config.yaml
d_mlp: 384
activation: "tanh_gelu"
norm: "layernorm"
tie_embeddings: true
init: "normal"
init_std_qkv: 0.0652
init_std_o: 0.0809
init_std_down: 0.0933
lr: 0.0104
decay_fraction: 1.0
batch_tokens: 32768
seq_len: 1024
doc_mask: false
dataset: "wikipedia_en"
Each number is 50 + 10 x the weight over its row's rms, rounded and kept within 0 to 99. Layers, rows and columns count from 0. The size before them is the row's rms in percent of the matrix's.

# layer 4 attention key, 96x96, rms 0.0648, rows 0-67, columns 0-47
080:44 51 55 54 56 51 54 38 40 53 45 54 39 52 57 34 59 53 44 64 61 77 53 47 37 44 48 66 46 47 41 64 46 57 46 36 44 82 57 63 34 57 47 52 32 37 47 57
066:43 40 58 50 36 44 49 58 54 36 48 54 54 56 61 42 47 43 61 48 58 63 50 59 36 59 61 52 49 32 67 65 40 45 50 57 51 57 47 53 23 53 58 51 60 48 45 61
081:35 48 66 41 65 57 38 50 57 62 61 50 20 41 50 49 47 57 65 43 53 56 52 47 52 39 65 36 41 50 59 52 49 47 52 59 69 51 52 47 39 57 60 53 41 41 46 44
085:43 45 52 67 53 52 51 44 49 48 65 52 46 36 45 64 66 78 40 47 70 55 55 47 58 51 61 47 58 42 69 53 45 40 39 52 57 31 48 60 53 57 49 52 46 55 56 56
076:53 52 40 60 43 59 55 47 46 40 51 44 48 47 47 50 52 41 65 51 48 55 53 60 58 48 52 67 45 45 40 48 47 56 53 55 47 51 43 53 45 59 52 59 51 42 51 59
075:46 42 45 81 49 42 62 41 56 42 46 51 52 45 44 51 21 42 59 63 60 55 39 56 72 60 46 52 49 56 47 49 56 51 57 47 28 45 47 42 43 39 36 59 55 46 56 27
075:47 58 35 53 57 48 61 52 40 53 46 53 47 51 69 49 58 45 58 35 44 74 49 47 55 41 60 40 56 45 50 63 32 56 24 43 42 51 34 67 35 39 41 43 54 52 54 45
099:50 38 56 39 48 54 35 32 58 54 56 45 54 48 48 54 63 65 45 54 63 45 65 34 38 30 49 37 45 45 57 46 52 45 43 67 31 46 40 49 49 50 39 36 58 47 34 55
080:60 53 32 51 46 38 43 59 60 37 52 48 72 64 65 61 41 34 64 63 37 41 42 64 42 50 55 59 46 48 58 55 44 51 50 67 44 51 52 46 68 47 42 48 51 59 33 29
072:49 65 49 66 56 43 30 40 66 46 49 48 52 54 52 66 51 50 38 57 60 42 52 48 39 70 53 51 49 28 22 42 49 42 59 46 45 49 54 52 58 51 57 49 62 68 63 42
073:54 45 68 54 57 55 63 54 49 51 68 51 33 42 54 41 28 53 59 56 46 62 40 46 47 51 37 38 37 52 49 34 50 42 54 30 52 43 35 42 57 42 53 51 62 52 57 43
079:49 60 34 63 65 61 52 65 36 51 62 36 58 59 41 38 60 41 38 49 55 66 50 56 57 52 50 67 52 56 34 55 40 55 55 45 51 57 39 51 41 62 36 57 59 43 62 59
085:47 55 72 38 56 39 46 75 39 60 46 65 48 64 48 50 48 43 40 51 42 33 48 54 47 39 49 45 49 63 40 60 36 65 34 33 50 43 60 49 58 63 48 48 67 51 51 70
062:42 58 42 61 43 59 43 50 53 40 47 51 46 53 38 52 49 58 36 52 65 57 58 28 60 58 53 49 60 34 50 63 58 40 34 54 34 36 49 69 54 52 35 57 30 53 46 55
079:68 65 45 59 38 52 59 47 40 50 48 51 38 69 49 50 55 39 54 21 50 55 56 69 67 49 47 64 54 59 51 51 40 46 50 43 54 32 57 58 31 38 58 72 39 42 52 55
069:46 57 59 45 62 64 38 38 32 51 38 33 57 46 46 50 59 64 33 52 57 52 36 54 50 33 63 45 59 62 47 63 32 45 39 57 59 58 42 54 45 49 58 55 44 36 59 45
076:42 55 36 33 45 65 45 50 66 52 44 71 37 56 49 47 61 56 39 31 46 56 51 54 45 48 55 48 47 42 58 55 54 51 52 62 46 46 51 72 46 51 40 55 40 31 57 46
072:58 58 47 51 53 59 37 88 42 52 48 35 51 43 32 46 58 59 33 60 57 39 51 48 56 43 55 55 51 60 52 57 46 40 58 50 50 36 53 43 66 65 32 43 49 58 55 40
081:59 54 58 30 70 47 54 65 34 49 45 47 48 60 57 56 49 54 50 45 55 40 41 40 45 58 47 43 55 51 58 47 50 54 65 34 50 45 62 33 67 43 52 36 62 72 47 40
086:48 33 69 56 44 48 20 31 44 57 51 56 53 33 55 53 49 55 65 50 47 57 51 63 56 43 47 54 41 42 62 45 60 56 63 52 52 39 42 32 58 48 52 55 45 41 44 52
064:47 68 52 56 40 31 67 43 53 55 52 40 61 56 61 34 57 48 55 55 50 54 48 65 55 42 50 60 55 53 47 29 36 65 50 40 36 45 47 41 65 59 39 43 45 11 53 61
075:55 50 42 41 46 52 31 36 55 48 42 50 35 44 45 49 40 58 38 54 51 37 42 54 56 50 55 43 53 66 45 71 49 41 65 58 33 39 54 41 48 52 57 50 46 27 43 72
079:55 51 55 44 51 54 28 64 49 58 48 58 37 52 55 58 58 67 36 44 46 44 64 38 51 46 51 50 54 73 42 41 44 48 58 50 51 56 35 52 68 46 47 42 42 61 52 48
075:53 41 50 49 44 63 45 53 48 56 58 49 55 46 60 51 51 34 43 60 40 52 50 34 67 46 44 53 61 49 36 62 27 51 61 50 42 37 53 55 67 50 67 37 51 42 44 55
070:51 39 50 48 66 45 63 47 45 47 52 44 47 59 50 51 32 39 54 37 51 46 58 48 56 48 65 61 45 34 47 49 36 48 60 42 54 72 46 57 49 46 54 46 56 55 40 54
070:41 53 40 55 47 68 46 51 56 30 47 39 37 43 45 53 49 31 62 59 54 62 52 70 31 49 36 44 53 69 41 43 41 65 49 40 50 56 30 42 43 50 35 63 60 51 48 30
068:39 59 40 44 56 57 53 57 39 36 54 48 47 67 28 46 48 42 54 57 48 39 45 43 31 51 76 55 46 55 53 45 35 64 47 58 46 68 51 65 39 64 47 47 58 48 47 53
078:60 36 45 37 65 51 54 55 56 57 55 32 39 32 40 49 48 56 47 71 50 58 69 68 38 48 45 45 48 51 55 57 63 36 54 33 55 56 44 51 57 55 62 59 42 35 50 51
080:43 60 28 44 47 50 55 56 57 56 63 42 57 70 38 52 55 26 61 41 65 46 48 40 36 42 57 52 60 53 54 28 49 54 47 48 50 44 61 45 59 45 38 49 54 58 42 59
076:52 35 49 26 54 41 60 50 42 65 63 52 66 59 47 28 56 39 65 62 51 36 55 56 59 52 59 54 47 59 42 69 63 45 36 57 46 56 52 41 29 40 49 59 38 55 53 44
086:62 44 44 53 50 44 45 62 64 48 54 46 72 64 50 44 58 36 44 59 45 66 47 44 34 50 54 46 43 27 68 45 56 60 60 35 54 47 53 46 49 57 55 51 53 45 30 51
079:69 65 48 51 41 58 43 57 34 58 39 53 51 52 37 67 39 40 54 46 52 53 47 65 59 52 36 29 64 45 51 49 39 52 35 47 46 53 67 45 73 55 47 53 54 54 65 49
144:24 52 61 53 36 45 42 42 47 47 54 41 52 52 47 77 60 60 49 55 50 55 69 53 53 62 39 48 57 51 62 39 37 54 52 44 44 75 47 47 57 69 46 47 31 52 42 43
142:48 43 71 45 38 71 33 59 66 43 55 56 45 59 57 57 42 61 48 41 43 38 59 50 56 45 45 52 53 52 61 51 63 67 46 56 54 60 53 65 30 59 60 49 50 51 24 51
149:47 48 47 46 52 36 56 49 63 35 43 49 50 49 53 65 31 43 35 50 59 57 47 45 49 52 56 60 57 40 39 46 56 42 32 59 48 39 31 60 58 57 58 62 28 36 39 61
149:44 44 45 41 45 52 59 54 52 64 52 19 41 51 47 62 64 58 47 37 51 46 45 40 53 45 67 56 49 57 48 42 55 45 54 58 73 53 59 52 69 64 47 36 48 54 51 59
144:44 60 57 56 39 71 52 69 53 34 44 39 52 53 54 26 57 49 61 67 47 47 62 36 45 48 41 46 53 38 59 55 58 52 55 58 48 42 53 37 45 68 66 40 45 60 27 55
146:41 49 54 58 23 60 51 59 29 57 50 37 39 38 46 48 41 55 53 43 52 66 46 56 57 50 43 51 56 51 29 51 54 39 68 43 50 58 44 48 53 49 55 61 52 39 60 50
141:49 53 56 51 42 60 70 48 43 61 46 46 52 74 45 69 57 30 53 56 68 35 60 50 58 46 33 37 51 60 39 42 51 40 40 37 50 57 50 49 40 52 68 57 73 57 59 50
127:43 44 51 41 42 40 59 46 65 52 49 59 40 63 49 58 57 47 36 52 68 63 63 44 27 49 53 39 48 56 64 48 42 30 52 57 54 44 37 29 53 57 60 72 28 52 49 42
133:51 57 41 56 54 55 50 72 63 39 56 35 52 58 55 53 28 41 62 53 39 38 33 65 67 39 54 50 59 47 52 46 42 60 36 28 60 57 56 44 51 48 52 54 47 63 54 48
121:57 48 40 58 60 57 32 55 71 35 60 53 35 47 31 53 51 65 58 48 61 50 40 54 41 59 54 51 62 62 52 41 44 61 64 48 42 31 52 53 41 43 40 68 45 37 54 47
146:61 59 59 50 61 60 67 47 51 28 39 48 46 50 31 56 57 59 65 47 73 56 54 55 46 59 56 62 49 56 48 53 65 63 51 54 45 25 53 44 54 45 54 44 48 44 49 47
147:58 64 36 54 52 50 58 42 31 43 54 33 48 49 46 37 32 39 33 49 37 35 67 33 58 43 46 42 56 54 59 59 43 46 48 74 44 48 58 48 39 70 53 47 48 54 59 46
145:39 49 40 55 50 48 62 63 60 54 43 28 33 34 63 56 54 41 49 35 56 34 42 40 58 48 38 48 47 45 73 43 56 48 44 51 65 43 46 53 44 55 62 37 44 50 61 65
118:43 47 67 33 73 36 45 38 57 51 42 75 51 52 56 49 41 65 54 57 50 47 45 34 61 44 64 34 42 48 58 57 62 46 36 56 56 33 37 51 52 45 42 53 54 63 65 66
148:65 38 42 29 45 40 54 58 39 58 60 43 54 30 45 58 45 53 51 37 50 62 75 50 45 49 51 38 54 47 33 48 48 61 46 54 46 46 66 53 43 59 58 38 55 25 63 66
136:55 58 41 62 60 43 48 49 32 44 44 59 39 46 42 59 41 41 52 48 65 48 32 53 58 40 57 34 56 46 48 48 53 51 63 67 55 62 38 31 37 37 43 30 63 42 57 54
144:54 51 58 64 58 56 27 45 42 49 35 43 48 41 53 50 55 65 67 40 49 34 56 48 70 42 39 46 34 43 51 67 58 58 46 57 60 38 32 43 54 39 47 47 52 23 67 65
145:48 44 41 37 39 41 59 46 48 47 59 53 54 43 42 39 60 62 42 44 43 49 46 42 63 52 67 51 55 48 64 65 75 33 54 49 57 71 57 64 52 34 63 53 60 39 42 28
144:58 47 53 63 43 55 57 50 49 54 42 52 67 79 62 40 57 46 66 33 51 56 54 54 43 54 52 44 48 48 59 52 75 42 39 50 35 45 45 43 57 50 47 43 47 30 48 59
144:38 48 61 59 61 49 76 33 51 62 51 46 54 46 47 32 51 60 37 65 46 63 50 54 55 41 56 56 43 54 61 62 58 39 35 42 59 47 52 67 55 37 38 49 57 42 38 54
142:37 43 58 63 57 47 35 46 49 48 53 62 60 56 43 30 43 55 36 52 52 55 45 31 52 56 54 45 52 54 48 37 50 44 48 63 51 36 61 42 51 46 58 44 71 51 32 57
141:48 71 51 67 53 46 22 67 47 53 51 69 45 63 36 47 42 66 55 64 62 47 51 32 48 31 49 50 49 42 71 52 38 53 28 45 50 61 33 46 53 35 50 49 53 46 58 48
123:57 41 51 39 55 54 41 35 57 63 60 45 56 39 60 54 50 61 44 51 47 49 65 47 44 50 41 53 61 25 56 58 43 36 42 36 33 69 58 43 61 57 56 50 61 49 51 60
137:30 53 60 48 56 40 58 40 59 62 37 48 63 58 39 45 42 35 70 61 39 69 55 37 57 65 42 56 49 44 55 53 52 56 47 49 58 47 54 62 48 34 51 59 57 45 51 51
146:40 60 50 32 43 49 48 65 28 43 54 40 56 48 42 82 63 55 32 48 52 41 30 44 31 50 52 44 51 46 42 65 66 58 49 46 42 55 40 61 48 38 40 51 70 56 61 70
128:58 59 51 63 33 45 30 41 30 24 48 62 57 52 66 52 50 54 53 58 60 41 52 39 56 46 49 49 53 57 50 46 58 62 41 49 39 55 41 39 51 64 42 42 23 50 50 68
140:52 42 44 59 52 56 59 56 51 61 63 53 56 50 36 61 51 49 48 49 47 55 46 75 62 46 63 44 47 61 49 54 65 47 31 57 47 53 38 34 44 48 56 77 40 40 53 55
139:55 68 44 52 58 65 50 34 40 51 66 36 55 38 44 57 52 44 41 42 45 60 43 63 48 60 51 46 41 59 65 59 44 56 71 47 59 52 58 61 44 64 50 36 48 47 45 37
140:50 34 59 60 29 35 45 62 33 45 57 52 42 54 57 38 49 52 50 22 44 55 58 55 55 61 64 70 52 46 48 43 54 58 33 49 59 54 67 53 52 45 47 47 56 46 57 65
131:49 57 53 58 60 61 55 58 54 53 61 41 66 53 42 54 66 49 45 56 63 43 56 57 53 33 60 37 52 53 36 40 63 52 52 40 32 33 39 57 66 72 41 46 62 54 56 53
135:47 57 49 27 55 34 62 59 43 53 37 42 65 47 55 49 46 35 51 49 33 32 51 44 45 54 31 64 47 48 58 54 48 68 40 49 52 55 56 49 62 46 51 56 52 54 43 41
138:34 41 65 42 60 64 45 56 27 69 45 40 39 38 50 33 60 62 59 43 50 67 72 42 51 42 57 59 63 40 52 42 39 34 42 38 40 53 49 49 67 43 53 42 29 66 49 39
068:37 41 46 42 43 54 33 49 59 63 66 45 18 47 64 62 62 57 47 65 56 59 62 34 52 47 51 47 55 52 69 47 56 45 59 68 40 44 47 53 60 66 57 48 45 57 47 50
068:51 63 37 63 41 51 59 43 47 45 47 63 51 44 46 29 37 31 53 65 60 58 47 73 60 62 56 68 48 56 35 50 48 45 41 60 47 48 45 47 54 52 53 56 58 52 56 42
062:42 47 46 53 53 56 54 42 59 51 58 42 45 57 55 53 49 47 84 58 45 34 29 47 46 60 46 31 50 55 63 45 40 36 52 44 60 52 54 41 67 37 52 34 45 45 39 44
078:47 47 36 51 57 52 47 31 48 53 58 52 59 39 37 62 51 65 46 33 54 50 58 25 56 53 60 42 60 43 54 65 54 34 67 52 73 45 50 46 48 33 50 55 31 57 59 60